python train.py --num_hidden_layers=10 --hidden_size=832 --num_attention_heads=13 --num_key_value_heads=13 --head_dim=64 --intermediate_size=2240 --vocab_size=46263 --hidden_act="geglu" --norm="rmsnorm" --norm_place="peri" --norm_eps=1e-06 --positions="rope" --rope_theta=10000.0 --rope_fraction=1.0 --qk_norm=false --attn_scale=0.125 --bias="none" --tie_word_embeddings=false --parallel_block=false --extras=["capped logits"] --init="normal" --init_std_qkv=0.0173 --init_std_o=0.00387 --init_std_up=0.0173 --init_std_down=0.00237 --init_out_by_depth=true --optimizer="muon_variant" --learning_rate=0.0113 --lr_mult_o=4.0 --beta1=0.93 --lr_head=0.0069 --max_grad_norm=0.5 --warmup_steps=200 --schedule="wsd" --decay_fraction=1.0 --decay_shape="linear" --final_lr_fraction=0.0 --batch_tokens=262144 --max_seq_len=1024 --doc_mask=false --train_tokens=1215000000 --max_steps=4635 --dataset="wikipedia_en"
Each number is 500 + 25 x the weight over its row's rms, rounded and kept within 0 to 999. Layers, rows and columns count from 0. Numbers have three digits each. The size before them is the row's rms in percent of the matrix's.

# k: layer 6 attention key, 832x832, rms 0.0477, rows 10-63, columns 128-191
# q: layer 6 attention query, 832x832, rms 0.0469, rows 11-63, columns 128-191
# v: layer 6 attention value, 832x832, rms 0.0627, rows 0-46, columns 128-191
# o: layer 6 attention output (transposed), 832x832, rms 0.217, rows 0-45, columns 128-191
k10 090:505564511506482490526519503524515508460506529516512470495502515470454460548516504554522503506456542497526521463518501504486478504496484508521493525513496489529516498495519489479481522535534494
q11 093:504505488500466472516484490482534520476445551514520527507475529484487480507537483515453534530491480490473514484524455532510471559519508518509493512507498453503509487492485492487482476454524533
k11 095:507535499517534539525546482518509495537458476519505533466496504488479474515513486508520485471512485498566508511518474459498459558491470494530527557521509513501492473480502524506516509529536496
q12 097:483506469545497490482527582507474516483526487511520480485503523553504520511467539444444480459497514489484478507468509525505476454493525489490488527485483471512496505498487516506520482513496563
k12 096:518458526477511512496487483524510523481478474448522477498522491489509531500476497465464450552521527502528464491476496490542499476521501489492497467501456503522459488532502501471500513511484513
q13 092:511501486505497463523524438506485474494536485514475492489556518503476478507510540551433517498518504491484507492482518485494521467472503460482491507524475488521478533484526479532488475464487481
k13 089:511509525473491497483506509502465515508541512536495537502513512451471522500547513455483510494480488472509505481481504468504514490487524520484476466461528514531518492498509500540495517540506511
q14 099:527511524466506503500525498465493473518453485487482484535477466514479492493547472477527510524479466528463480525523473477576486523527512495524521444509512544500488473507496483488479466494482462
k14 097:494513502452542431514496533484534559525527517497530488494500458463510510537525463548517494539500491511523501509520486448481505515537500505526520543514504510465489527464501517478538467474539473
q15 087:502517520508504500484488483538472478509513494484505558449496480499552468525483529485484478476472474530518503508475497502520471508503497476523474461486479517505495462518522485475479498567430518
k15 091:477471473507467472493510501487506499491536492508510458494508479542483470506499477519511498496516481498494519513490469526494493507495491497482492536498488442527490477492443470516580535501467474
q16 098:496460532494498552545462441494485495514511516504494472503517503472477521465508535522475451542526465522454528530478501518478483473501498502476489495500511504452521499509517507542528493500504506
k16 100:518496510515468482505514561512518488474456545496498514541542525501522506505488512483519487534476475505490483485505456465482507518517463518517514532514549496528472500515464469522502517479464494
q17 105:479533526463478524487544453510519478493487447498492505500461449509534492517488499479529536534524492503489490498473512501532479510514526542512536515508526503468493498526518539478547506495527457
k17 096:523514502527501466500500504506473471487510500529510530482528499499545508498491535530498511529502493467452474531529477480469493471499515490519516515482466505481498471510498502509501502471506534
q18 103:516520526510493454481456494534504555551523518502513504493465512488524530501502493502504518540508484522514508502499491498523584479531502518496531491512534520488461536502550552472496485505517522
k18 098:460522480494498518451486458474522498502531515473512493526513526504507492504513460508502515500523491529523477494475548531498473522508485471483516491507492492478569517558514490520463507538457510
q19 104:483450496474555481505465503521515490532469477484510579559502472499526487471518481509527511515492486519455503496505468486550518476510507502499519530509524555528471495498480449499486509543474505
k19 105:493517491480506497536463533477469509531488489504497471516470502496498460508470506520491513438513526493477567512565485509502555408504516508479504518497458490485501487477487501501505512490468501
q20 106:500486512501528501487501521504467503466472524498531513477512539485474535485451496485514478534470483517493499524485489494485508449496476521432461533554525445519520490482520575520477512555510528
k20 099:492469504499490470517456500512473467512486502480495518490502535462478484483468451524489495467493567501479503512490522500523505483529503503463486499493506497502501501478522530524491511515498501
q21 102:490515468505510523576445524505530474528489496495487464498508507490524506464523510472529432510493465513464495496487523510496470460484498463459532526540464486531500508518473509489490478502498501
k21 096:548482484502532486495534512500504503516517468537507486536514506509512528499540515463519459489539497476477499500485470483506523493522533512510524560489502466511496484492507531453468484502488534
q22 105:474440481495506505570458534531525494500506534498506506511497523475527504508518513501514508512495489474474513495531467463519465515484488462536513522509500551478493504457466451514464531516495470
k22 104:527498481464482462480480491515517520496509495491554550515506513535471474532481480494557465523505486483494539497492511514526496471458494501502505495492466516525476475528483538482520539467535520
q23 105:466525469518536486491523529470486498508515508522500486515531511499485485514511529489528493467513516489452519509501462480493522517501492489462477456551500519495500535471563505499496486534504487
k23 103:511486539464480516503562503521498527508466438482518467514500492483453489502519519505502521498475492528428483468516483499525491475458492502494528517503496506503525489461532501500551478558511457
q24 103:482543477467501493516502491486516514480477508531514535515480497492549535508482480513539493542496540495469502494552517492507460529454486481485543523474483489548473451490474496516522483510513484
k24 106:490536476503535477492489505530466485455472542530565541481523521463496469479482467505449423479513489476505503534490512496464504501511508486532467466493504527513519505520454485577513499535494510
q25 109:503543478531494492521431505504527512537475478517532499484524490500518533478505504521510489495493576528503484513516544550514509460503501514522474505483478480514550499477466530514487529524503484
k25 107:498491491495500506487466502442522505521490477482507509477506545519497508510497518508490494466524518513486504499499479521546460494514460502492532462522508500481520480499558490534518487528488498
q26 112:535508487481469523509508479559506499480473514527488485489466514469484506456462505483429510469503508488523514551476525533475530515503497473508512474498472461500526497540482524492487520477494548
k26 110:455497505513462537527483498480441540482526494459483487492522501491515511495492502471487483499531462505498533478475483545497508553499477488514557512475515492510443502508483508496494516524515466
q27 107:506555490494462456493513468506518467542499504485512492519495500511493482483475488492455517492505516491504506448524541509557511538489515484560518473481507499465482490537550510502515468464499454
k27 107:489509498558480525516508504501472500499533491505534496498529512503506529494506541494498549459479530469481469513472509513483477523515511483475525487446498515501518500548532522466509464514514497
q28 119:477549495493485494482471525464489482512487522484514515514531502516535513506497537506474499457497473480525520534501532516530538495480508484526432508476490497498503568491478507537434522542491495
k28 111:461457434509515496473514526539507503513512498458501556485523468485524486477548526527501505535502476489507475498517519517517505528469530505516471489488507506501502472465490530504494515506497465
q29 109:499569503498502562516538457476538482514505490519525527513497460475511496526510537470493448533530513486502494473507496497500462477484496528516509494515555521468502505519515537537493475505507488
k29 107:475466461513474574511473512526536478570510502501531540553446528536440477509502489525516516506539432494473492509492504498494493510489470499518504492539447498478466490509505520505494483477530496
q30 105:529452545486486508450519482518509519499535537515513482500470498541505478523503508557526511496493453501526527506473498476547534461502527523506486502511509522487465457494530488494508525502492488
k30 115:480490486480496518556509538525534519523440505498525491511471483503488477502497482543484487551507476512484486511536460505434494455480514504494538516471486455527498524495477519526537518515503467
q31 113:476542459561435473489463506541516522459539508542496504519475526532515482494491508500516517458522501494506479490492496485494522499567460506495515534541440479481488498475479484529482526530486487
k31 109:493480498563487521502479500497503517521509502533486541585495502487507505520488516490493432455495456516466456476488468472519508445495518503492510484464444530524485507479499475491512527519466456
q32 122:505521461514490522470547481504470503549519477511465521499462483506485475489510532509461559523525508523465529495440506463499495477513463497522465451505458487512496544501497500452493517495503460
k32 111:499514525517498505477465512508489534513448452493506492501495552498514487512505508533476538521479513506462518466506510456504469507490516499480475484458482488485567549451498467495447504477524523
q33 114:485427535481512454523484530496482490462456537490499488492521555530500519494492534529517476487516496524509488551514496505497484456498509512478515495464497512503511489544482493446432517509457524
k33 114:501526461471480447504461536499496488521506510507465459510508492495511498492475508524555543485490533512475517551493443460488510506489494532494491479543512517521496506465506467546505479533541535
q34 117:519520513493544446546471529508512532507527503496538508484515489507519498489506532510494522501515502471477508489501498532527497516487517520553505465478492523490515490539563488466498502524502515
k34 108:496513496477512450575493526473486506496455520545488496529476509503526503562456495545439492479523464572458549539469487500524553470476509420497524489492464519496513502503529469507477538493504492
q35 124:483483519532472521505480506434495489460523493585515513467557516501510510504486508544510554499520537518489490495513505487524495562503499497518511479477500535525497488482497478480524511487512497
k35 112:513479469529522511486513494469506494507494531512517469529522516522504477537486498525543511497497448495459517545539481498505498494521501473489503463497475518564504486473513496521495509503500499
q36 111:506531527479471522494535499487511496462517507526492486511498487458502510530467521468517511485478482469464491476485546518517470560518533543486528465468513511537527477509511510482500485524525517
k36 108:493464521490447487532493506533504486538506501444512509546473527482510481501501472491506478452505459514517491489492510484541500500526530504504482480472526538522516481488466483479497510529454474
q37 126:493500531482479507522479531533473502496516528529518542475473467498470520504536519508496503534510517477480529486548480454456535512512526499501543490472496520514470511517501497441505494479523492
k37 119:488486514543475457494486495512488538465458531505501527476487544547506471527480471456516531509494505480485492456562455462518512513504496511507516478490462466529474537500503545516458499526465513
q38 117:506524477539484477515446540495488495478498525503520507511527512522470528563511508506499488489542536508507487509465479520459502547514540447498471471489495487544465524466484500473466522517502482
k38 116:494486498492517475476510500487538517470484511490476506521473523509535482527495513472518490469501535480452467516516451513510522474523517498507470528517534495519497556512514506557518474495498516
q39 120:483509492452499504472530500494534478530497510454492476527463545478436499469481519512474502470522506501494476511525497484457518456506472476478501479524507456504496531494523498494543510500480501
k39 125:436517453493494494517497496491501444524511461497507471486501525497460506466490497508474498493506477515499486466491509489495485518483455523515540470487540486514527529476495527490473521486452495
q40 110:513477522470552471502499459502500464473485434519478534478483491444493470510492472477499495520482534551467494495478512477502493525496515489509457529470468533532489500453486518564503477549494551
k40 115:504489486508501525506510455499471483471508473541544497489511495504505494486494532502486492497495494472520508510490539506501536454533446495463458575494485512464470520463509532505495496507508466
q41 121:462475502478477486482539525503503483511504473520500518482470506454445535496496482534508489469497546489507473487503479497491485478516471483479487480496521452517461483514523458507478464503515524
k41 118:520503488489494520439460475486483502480473504497499481478491525529494517525489520476481505520462524549512508461506522475508495514528469475471464504524492476525479482542518570519499486500533544
q42 115:512500543466469524490483502529507493539492496496478478516536511521502498450456524481524473513551444545480514513473491513505487495523497474479485462492511495530496464476450497502490481498524496
k42 110:501474533517492532481459548495541506538500539488476512512491507460502501531521496511482517465484473509441492517503500473512491519484515527495498482509547506575511493481471497477514562456492482
q43 117:522486499527490508489471454477490512504485474528498506477441492538472500506481479517470539505490476503467471509481463492499531494475511527486485483414508520481461528487511545504447533503509525
k43 116:494503521509491513494515480500468524527494490494538478505528487495492480475529544492479552513519522511467493539498518496460514502521510469472474472496508484521534490487515492519492517513520467
q44 113:511476537515518535515478501504499490492480482515480515512497507479472487510530482485528505475500486485527530487493498501483464485484500502450519516489540513500503483500470490481579491513455498
k44 116:546506547460492531520482483514547488544476512525524525550529505526499517523482466499486527480478490462502505532463495466519504537496493500489503516517486532536531517521493482506519482489508517
q45 115:534474482514485467501499518494486496505508501546459491525530493506511498498523503512497507457481521508514479533550490484531497512475549477489474528484499522502453502495525567505529496528452526
k45 114:517501510514545520487536454488533541504491477505490499515487522478506484499470526535468523436467479507511474483496503549528555563505509507469483499475534485470491505472521483537549508504503480
q46 114:535505508448497484487487475489531492488493524513506506521505520472516499497506508478530462473499533544521488575528527522491536455458538524506543516494458539509508467486528487462466471529475506
k46 111:537482510498475533467517505517479522480516504470500490460513517525483472494526503465531519492500487535525502504486465499498501538532526514511511489511505500457518546493511539507502488492505489
q47 114:492499528518529479513484478524505496498479542519504488529496450505480512491491516505494474529476482479486548482483488433531525514488508556521475466450494513522507495454475461493506532497534504
k47 109:476468551539494465511494480532519515485448479488467507512489479502466547520496483505477468509525522517459473485528498510491493466539495540472484504509535534515545483504510485537494449477529537
q48 115:489506509528517506490507572508494489492536468490472522512494471530502481506461484497548502504490528524491489554513517521517513462466540481498468498471530548577517515523498495516528456477455500
k48 109:501430517531507518525508556490459469539498491518518492533427518548492470500505506476521492516487524542478552564498477484512478518520496507501531492513538509528519458501512496468510525513528517
q49 119:533466561539467451490499491486510514473529527489490546498518517470488525474518488453524542521491487489444538476470484524495523514500488491494507502496480447496513484523526519537507522536541503
k49 116:503512520517522507504492496465521509493514488485455470505502484535511493477490490476521508541477495483524502484499503551550527521520508490505524517477529487527515497493511522484514533489511490
q50 121:516471509515533459478478499502519537485503494492482468544528504502471490531516477526485549494450536508547485466507502477486473518534509491520503507498504479463546485504514484530482461450480459
k50 116:497530563521482516527493451496542477517539463570513477515499522499467508513477507502498539554506517520471499472566558486483481522504515500537502513509519506511473478539489525485545488496488467
q51 118:501502537501478490535492513516476461512470461465514460490504515504438496528501532528539513518490471464473476492502497522492499489475535497488486469520505485479474492524433530477520508512503509
k51 110:478455482506508507472515529475516475515488529517547514508479489489534525488497516507503512497506482471513514493498494487467498447495502471494515522521501499461508460504515519493458502496524479
q52 120:479496533491546533531509460502489462532492563496477503487517477526483530501508482451496509464505519499493528518473508486514488457519491551517481538500536533518482507526482521503479535504468516
k52 121:484502512477538506512500446490493542515455487493493507475505488487514457490490484506488548548518518521499471501465556487490499469504505502460495470481465485549466489485527514477491505491505503
q53 119:515489515509516495470517534529508492477471508515503520546443487530507499515490469488495513472490452542462531519478455504501530541519525567541493498537508511514506510469497485507548556516543476
k53 118:498526486524493503551459510522460510542500519491497532483463473521498465524510525480480489473520498486479447536441482526490521517467535477469499496507481537570490495506477482512502478503469553
q54 119:474472502538471467507516505524517525509502475494505512543504512492463493516540519512500511498473503559497464490499494521510503517519503476469510487515531506434470501490522501468479536513500521
k54 112:524502479493493481517492501509517475483452473527493503563491508500492497483470526509512461516521554502472498507509481506471509531582468514468490489498528528470471471518506520500528532514464460
q55 116:522513477489527491546544482473522508528480479479498541524479499487519501509518505474517490545467500452511485523535522488489508505519547496534524484464509512507461535530492475482558526499407547
k55 112:507474493527479508515502492465514489516477466450474515476525563514495495491500543482505519515462441484505491519491475512493485522471496483489480453486531522497519492515491502512566479491475499
q56 120:562480474469461539501507484497474513456462475480497478563467511506543532533495471471476512486515473534513496500512493442498486472502480494473568538476537468503495491475489501543438499499513520
k56 117:484497533455528474480486481555492463496471487488480448500449471504498498492477496535507487472494499537495504516443517523508499509499535506497540515500480511554482527518490468496509490516492472
q57 118:502477501481533481482492504494493544463469514503490508507495532507483487541491490512470525458499516502468482532496525457492515470499543514518478484489508498520477499492496494484477513492522563
k57 112:471524504510480524500515494507488511488470501506462476496488514517505490504519493498512483497489559493534515475488461548514517459533483524463465524495437491491480512465479543514487437489518510
q58 116:483514522500531468477495521532507552484491545520504518482496515480509505466507532491533443499527495442498476489504458469571514537526533508495468471501473510510503528468482498476520530498524482
k58 118:483521536499491489534528531461486522546460529436491503506537545538517490498499497535519469533504485511475504533543443558484497515480513525481489504544497451528513519490515442505475502507498529
q59 123:492506515501497522539485520513513515514499494497505501499466536459458483530535480503486528509489489511502521485441490499484494487493524481508458505479517498516472511473490474582475511458459501
k59 119:480491503486503494557501513504477501524506481492515469504504488487539511505496520508465499437508474467455475521480507464455499457500482516503510438511487498524529523511479469517490511514528530
q60 115:478447480493522507489577485527516476490516498516485454513509473495481532532500522550515530492493482495485511450509525494509492549506499521498470520510517484552487478490520572480469504448525523
k60 113:510472458479493509512523495495516491518519501527496461514520458474499468446528501509509499494489523472515510511535456468517460494528548502480480515478498520496516480501525506510493497522483495
q61 120:502549511477494490498475454456522552454514525501496550492493515511449518491484502490524539507504500505459513495512466501498471529496496487513496522497461538521447517532532498512495513473504503
k61 118:509534494531515488515502481464533475507493557494495530497491523529436464481512492435516458545512495503465511473449463523530489538452504492484527573507509537547473498503496446521464498471512559
q62 117:498470445495538473499513442501490477515510508489505482504540462508533516445524535488510514510463483499481500497494456521509479449484501510499503501431486529510486490505561451525499517516505483
k62 117:496496488503525484474483506531476464499485521513474495510475499478486477511512437498549492494487529450485491543487504473486508470503507465519478487495541501531532517529519463500482502500487504
q63 119:491534492492484498483502476479511514540517520474525485453505493520536482499510490496498523486496525465496462495488471469495519488494490441537454515475479508533557526444500458511487519530526514
k63 116:489543509488477481504502505498487513526511546501487490504499526519512461525495453478459494488508526521476513503506481466463501495498477489506457446484509514531567502465499491523483496494497518
v0 100:520530462465512472592501524482510494498569464502502504474466469490509492505532503532528562501536484512526481569511491509456479433476487509492466523514463486472470508478513423500541497447500510
o0 102:484456518509525532441497531500476513505448502502514473506530552477547498494490475463482519512449529533462523470457502512482501542472478473501499507501481531494502483474489519442479489496491523
v1 100:497503467496514517521468518468465523517479518489554524499471460467534531500502460502509489498478523514489499487484454486516524521550517504574489492479496525474516471487483472502472521503520571
o1 099:513478477515503514510450518480469497524477469477473556557575505526522509527507543511458522468440527449533505497485513525514501503498511494479492506482502462540492509483514496472475517523501478
v2 101:509501479470499482513507521469499469515528463474475537518466468495466494475574515504521508493484478506504472517506496506496508521518541494505487477520505491499497507514497498542532479472521524
o2 106:493447557523482481488488494517525508508543529489529513520493442498511489530486502497520466481515521469484527482488480481516471477484487479454484502479431528510487506469497511510487480518479491
v3 109:452527486514531482471507514490506495514489458480517506469498502457481532497466435511547491506472516498509481463455496482498502498482501498495483492513506473478500520532530510496462463462464489
o3 111:505477462487441490476473485501548490480510514483510533510516472510479452504478495497473518478508462502555525494563516470480540501481515514524509486489479496507511513472483508505498525483498518
v4 104:493532545494505504477496484507507489511544443528538489456523535472520479510498407516477505496486506525484527519529480534519538499528470523461483534452480508492527496513508532489484521504526451
o4 104:499508495512492514497484498496523521512448544495498504510439473516495449509548542502514530509487513531488493494498524531540486485489527491524524461548489497495475505451464484506498464526500539
v5 105:464506482509482498518531521499552478484464563533484490491524464477520505518504528517494509543518509497482460510486481470546505500489471503506506519492507486527536492458497488488524519491477487
o5 105:495460489465559518480471472490508535547484454502513486517443545528515496523492511502509486510491493535519508534534456481511475509503519498497471502451538541433507466505504475507472493506503470
v6 111:486508499523484521458517531490556462548491472530488484513515525498522473516483533516524523487529494518510513480517492504545512503507505545516532485510493483470492539508576511497523510479491527
o6 112:530463552515479493545525481485532509461445526488533551487477491462536512481499509498505508455460512523534504499506516497521484490544492508477509467479524474517510476486401504518504468535493520
v7 105:502473509470528538490528499507476500458471533524557495523509506475519490501498501501473498526494518509514512492503503499519500492470516463503497476467501483491505510498478480520537507521505493
o7 104:465516519490497461532460488516491478529533484484495481472496533459473507522534518464532524440514498534477526490499477554515497518507504545508500510489492484519545503496546483452499472486473493
v8 102:499546510494513478502514528486521515511449489521493486488487498472512522494519544500493495465434506533496496506494487487488504482512485472468500533482542497510498514485495512492503488509498522
o8 105:510472474491522507500501500484500512489497510519429511488528486498504511518493478524473524554491476478472528498510486523517463515466482510507479513497437553476493519506476500469486469470533518
v9 102:412484493510475535474533501517560532486531483499498468467531480486485465485493442489511506527495498469502503537482468542505505510508461451485511510480490507509510503506493464524540484513510450
o9 102:494493546501479439558521500534488457508541534523478540515489521490501508493463512522490493507509534518483496524483504457489482476510471508519473461525518508516490503509526481503517481505506541
v10 107:525493488486502475514512471538467463480539508486499501471519463529528570506505515489525511511510487472493489496537501514440461525480487450528495495518517471484485533466470502495539507519479537
o10 107:486506521495492511499504451494480477505503450479505482515481485493493494483497492532482482522482527493514511461480500516521530470492518509503498501477443508532517496517481483498581528495517479
v11 107:480499500507512499535494472524516464521477470493506488494546520471504504501487472524478492468534503538502505484507535477492489482493500493472467499490488473510472504511503476473534513502503558
o11 110:506502511512526472476514482491473512482544543518531516477497508487496501546528494501555504526479462466497518497497413497513487493532506464515506542522524534508495497499524537493504516502540468
v12 105:485506485502520514521473491510533491490483445538514504489473484484475496504489513504517521524558529499504473518508505540495547477480490494533552493494495490498506504519512562519487469494524517
o12 105:515497498493463512522448500499471530506488537494500500475566516491532516493528515473513514493506456535489541497521487506529540529489529502506495504536544493513480513444503531499470512500504489
v13 101:461459524478514535486512494508511492468499526509513487502508473535491471490495499535465472511521521519515526498492517510536487489488493487475497497501500503497494492526465542513553535502512455
o13 101:546521479528524525498519492485541521494511464537528513494527527490475484492483491483465466523489474481539537517491526498482522493472521503558473494531495515489543504480496454508515489563473497
v14 101:437500481514507491503499493497477484516500450519503475496488494475524439489519517494515500491538504501528499541498524508513496493529563461515501487496549538508528489513509490428459475478517524
o14 104:569506516490553520473473518509461542511502524526488539482491517519484522489523497473511518510471448486492508483484528480556485484531507540492483504510504473453493510517520489519482493536509485
v15 097:519519489478508475529476491546520515495494453509493538544490525517519464504525513473525521488498488464474489477492511480504449493475505506487532534500531489508497510477534541439493492493454506
o15 099:474519472472494493485491466534514507493490528491467508490532469471432530477481517461493515518491516494489508478490450499471503498526509482504479525522484486469468526514452471544509495445513504
v16 103:490540493519509515518537502452487535493491498493501469473503491511505538503504486508512465474522511517480514473510473524529499467495471506554545504511508477451488557529535501495482517474484491
o16 109:502516503495527484472490511549519515504515496505507503561445554514484495531490511510536500506495505475524501498485546476502523500521533447519448532492502478525497519490446457528520504507492517
v17 109:527489481491468499515495507523503449533486471526515478500482507530518488505478524514484488484477493546466500486534510488480468502534528508514510537496479523511521469478489477465500492513471461
o17 109:507488529441453515513472496521456524467515474484487524470504556507471495501490488507516516539544506478489502516469457518531504496524498520524490442527488515511475516529545516476509501493494506
v18 106:496467500495494494532532475485503539509490460481499499502474534462529494489508470529502514512546488491516516525525511512510544460423479496500489484530522485500519492516512501525494477497525521
o18 106:534584507509526513469508490489498473492528497505535508541492508511493513522474487499462479466519504562482498485505510478520493533526539502471535551477508512481486478471498523472437472523490501
v19 097:453477476499517481538482467523519488489507549546490496505533488502492513485516488462493524537489505554504494498511515475489512530489568483520492507526507489464514481492519463516489493498456531
o19 098:551518547482446453480462523475493464492522507509518503520485529505494501478455526484503502499519456468524516512478506507494545464536511515470494531513492533465480505500545550493492481528518504
v20 106:527506502511529505539465468501491551470537505495485472499474444492488495548482544491535516475491475507513531550482515493499533526512511535504502512471474520495494537541527549517418488486513512
o20 109:477539471505491529463545496463506487506492481469552516470482503534507532463506517482543479522500537469517484493540502451460484519486472503459537524465523481471495499495449501490513520496481502
v21 106:560463475491487534522519498476510476426527486485511492507471527504491491487487467495442555460520473522497495532533505491508545489465492514515491486488531536525515496505525511502476505497498495
o21 107:500487491490510493485495508503467494544525573517502482447507498509502476471519518516484453485466529515481505492509499548513474490495475510494497528546497469490517523497521493469525505490508538
v22 112:531454488500478526500529553532502470479481482457484512489529483482522473481516495475514499486447516493554488496494496517519443531499507492499493465534475454527511527516490484517523478527482451
o22 114:475516531508503512471503470522472510484531523527485499444468492531459505490522481502531500511486474493477491543510477480496478483509468496536488549487486514448486487504498529486533496468543444
v23 096:461556504535532507476462517560467483531473519519527448512514528514503519521474482496504490562536503512497491438481489494457532492489507546505475497464487467493526523501524525481503492486548508
o23 100:496460495485510486491508506493520482517518522501513511489476490520478549494494491510439507451494526497537512525491493528462477505504501500496522485489496537545498507510491508499522497514490510
v24 109:499513511541537500519475491470461506497506455489499516535489505520478544538516523481479493545557520488485500484526497504486440523516491472492545483497522517513489511514506471510474524501520503
o24 112:485508544489488482479529461501519509499504532522503489512501491488521499482470489497498482495536450506546502496480501509484529478500515517469496529496475470505517505457414480506523523471486494
v25 104:495506515521473469501518463496461482474508509508495489511493503512510473493525492512518505489503493499476507466544500492468493515514513497504480491458511496530519495509515505492500472519485511
o25 106:518509512500511525483481492484531489521513472480527443518518471530500492475440501500478527457468506528502439519494506549541513477493525485521473490506469508518501485486512485462504534489495511
v26 106:490526547535510517449554475510509513494495511483508461508481475520529482462510532484537503516482509552551498464503529488463513482508487509471509465497461469484518507487494527484514476491511520
o26 107:528446495494478513532467530477457492514490519492456538540480498523493514518497506515479501525505527469500508516480504515517502511498500519522507505479464515507483526503455480521492516518463481
v27 098:516471514533468496531524499536534515468535444473539451479537523498535513485493489494506469493519520505510475534481490532506522534455490483526456490547436457534533478499508470493482477511542473
o27 099:502518511437506481497514501480492508489451521510502494518443515489514488490496468478467507491494477533479497492468529480524474522546513476537524535499518476512500527503535484496532567526494478
v28 101:486554492522538454530500542479498498496516521501542547459510485483472512507487494490515482498516467504505493492487502491467562512484525516508461504519490442499508449500495561467532490534490514
o28 103:474453465500467521491488453518530507536511505485488518516524507510527495472477514499535558506514535546520546538471496492469495504556491469502513457474499502531485487487532493512487532477485540
v29 103:464482551520488533524507529464535445495523477541505469454497532497524505494497526484516479475504479495479503519520498550509481472529478518529487465508482486511480564492468496493494510526544506
o29 101:487533514541501497517565505522517521486480525473546514476503456477482492487513458542504499480504510504495491459481544505519497514476512466496464474478495503512493469470530483515566478521479520
v30 102:507464531533527493527482462481466511516477515519506526483484524496466528464467495505527559451502492498514494505495506484513534526534485508537501462476504494501491465512487496480525487493540503
o30 103:502479448516522531512465500529538498503487497501508462511497530553531472518479504497528489495498475515458473507488474519483501506515501470489518492526516510515517574469491506502459488470518474
v31 109:475483505439504523548457487474492500502507473437488516509519519494490484456498501507508524518532478516476490474495523476496513528510480487510458515505532519537491515481488484512494469496514498
o31 109:508500532499512455494503509473495463487481522546485496466538453500532498498518516513461508487489512502479538512468477479519486491496512523484493525491489521457539497508517512459528491480499459
v32 099:512491460531491473476467513508496553487485509483484517489522492528491536491494505521537470456470537472454495500527484510469515534458544520514482523494501485470519499516528517539485489514503508
o32 101:478504592457530530503502509456537472477515469506520514515521462479493473485497502453485566548493505506534421506524533527506467482535515485508541474519474510520501526497476512584500499455477480
v33 107:473504516486517518470544504486503421481483454480482513535475547492488504559486443501498494467550515515498512503497484497478511487482466511491469485510501487509518501518511458511486482474530489
o33 107:490507458506537493513450455482514498519522489503555498438518434520471503457507485471476508523472497526519506471510472496556494484512489514542525470462459519522519480493511524493491509509504490
v34 107:423483482468514519475493517470532475534520499496514469512535532509549475484496436498471545505435470495481484478484477492496514498498511486484493462463519502477487496499500557496522489534503515
o34 106:525524519498542508503527473476509523504461503480487509443524486524466476494509528508489514530493498491529513496533541484474463490542491502521515551477511550530554491501537489510505506519507495
v35 104:493481492508501492510506475505489516490471490517470513476478442474522498442480488507501512530462494464501482507510483478463455503487508496489478506502483531501507491481478482520539513498493508
o35 106:498526521481546486459529493497497501521532519495546527487540485528478506520502499525484481503546508538491514510476502507484491515467488465485518546514456478452531496529501500441484500487552545
v36 105:506488496496503522553541527473536490513510545507506460498487479518481517480497486542523501485525531506513501501422522531485487495505496491463492482481486465470483516532491468500525550509485507
o36 104:484518517512489515450493515513514496496501472526549543507513530485509505510477501476503497504507505492534479502526512512460538485528491517542505464503509471518510450469474526509540441509500500
v37 108:516485539506503486501468519515496448492484521495479498541496472472526478491523497518503476484476508470522467487463534490489484493497502527501498484517498474511510523491490546488560490492466505
o37 107:475502487521499489504485465507510487505501481518497497446502475511468518458499489485516521495528499544499492512517497542457491478461517493494453559477496534459498471487527491474435500487499487
v38 104:476465510461451512542489501491489570518504503493530481456501496481505499432522449484489524515518484485476505499500494506526555495499530503485491525473496492523500489532495462537483523492484459
o38 109:526525494530523474472477514523478468492504542509512495462501517522506544512466485479438480491502501496500527543530504514477486459512486481520516505512549479446484511515523502505447509508517517
v39 103:453508461495523492487527561479516469496495478523537496507468484488472547503471484481544462498511504495504544513465503483490509505482489484524532527488490493437501534470512484493464490485489541
o39 103:516493548517480510495498480455534494496478492507495485529557488511543519508475483527534500511477460511506502523543472463488535503478518485522500515511534472514484496499501552542483491499501504
v40 104:555496482459501487501493491480476489487516496498483517509466442519499500510487498480481526496441511451519495525481524499466517512472473517509480470515526526510494499468500493448510519506487512
o40 107:496493487530533515532531453483503517513503484517503489475535516508506496499462465551504483521531536515489517481488477518508507506528501454491498535514486529495527483532476478546508500515528492
v41 110:490531491490554494519515512446458522498531506466490498470486482515501542535459471489454505523456495545533472503489485487519481462490459504508524454499472483533492480508560539518470478483486551
o41 110:534503495527534507506528492512491458512493511521478518533550523549531466484537520519488509545476499479511483512455491488502482488451483513511490563508540558485500484501458517489513530535525457
v42 105:443521486504511455479513489515495529510488509474520563493507485536528508495497495504524489503514502494510524534488487515447523520461486510511488493473478508505505443518553520511482512524475430
o42 109:517491492481470532474487497442531520506529505481514457534449493527468480474487502524497516503460459499508454434511524481514467501506511452498520511458507500479533497478460521528543481504515500
v43 108:494493486493493527495440475502484525487479511471508501461477506488456504474500458500486517458537505481456537542520502480503510541502505460528513525498509569493522548492505485520463501503503479
o43 107:466539510513484502501508528517514515494550507496513485471532497518534485520505471485521470471475515484479506500487494498530491447511504504479479454517495501503476489514517498468523506494481508
v44 110:534468515489538473470501512453474500494501475490463507490493514527520512486505566478513537497505441499462502492523497515507490526453500477474483507475527526493494515502492492533504487524463461
o44 113:518493449474502506498501514544528488468525512444475520518547494497489544507505454516518507489506538487539503512538496546509515497597498473527497504527471448436542499485496478483498479469534470
v45 103:406437477496468522461480463533481469498497490536467495510476472486468500460523527476496504471508513497514479453487484490462513491489510453553487494463503526501500477490523515557520479492498487
o45 101:497488476508521440514438536469523513498510480508521486481479494528515503530489460484532494494516527466558524519503540484507524504523528547487464520504537468515495488477482506479467500469504506
v46 104:475524528521500465513483509494523516510463494497479454492488511493477494462472453495532518483529503496448530493470505524493444524509505480528490513563455545464519528518485530513510498496493464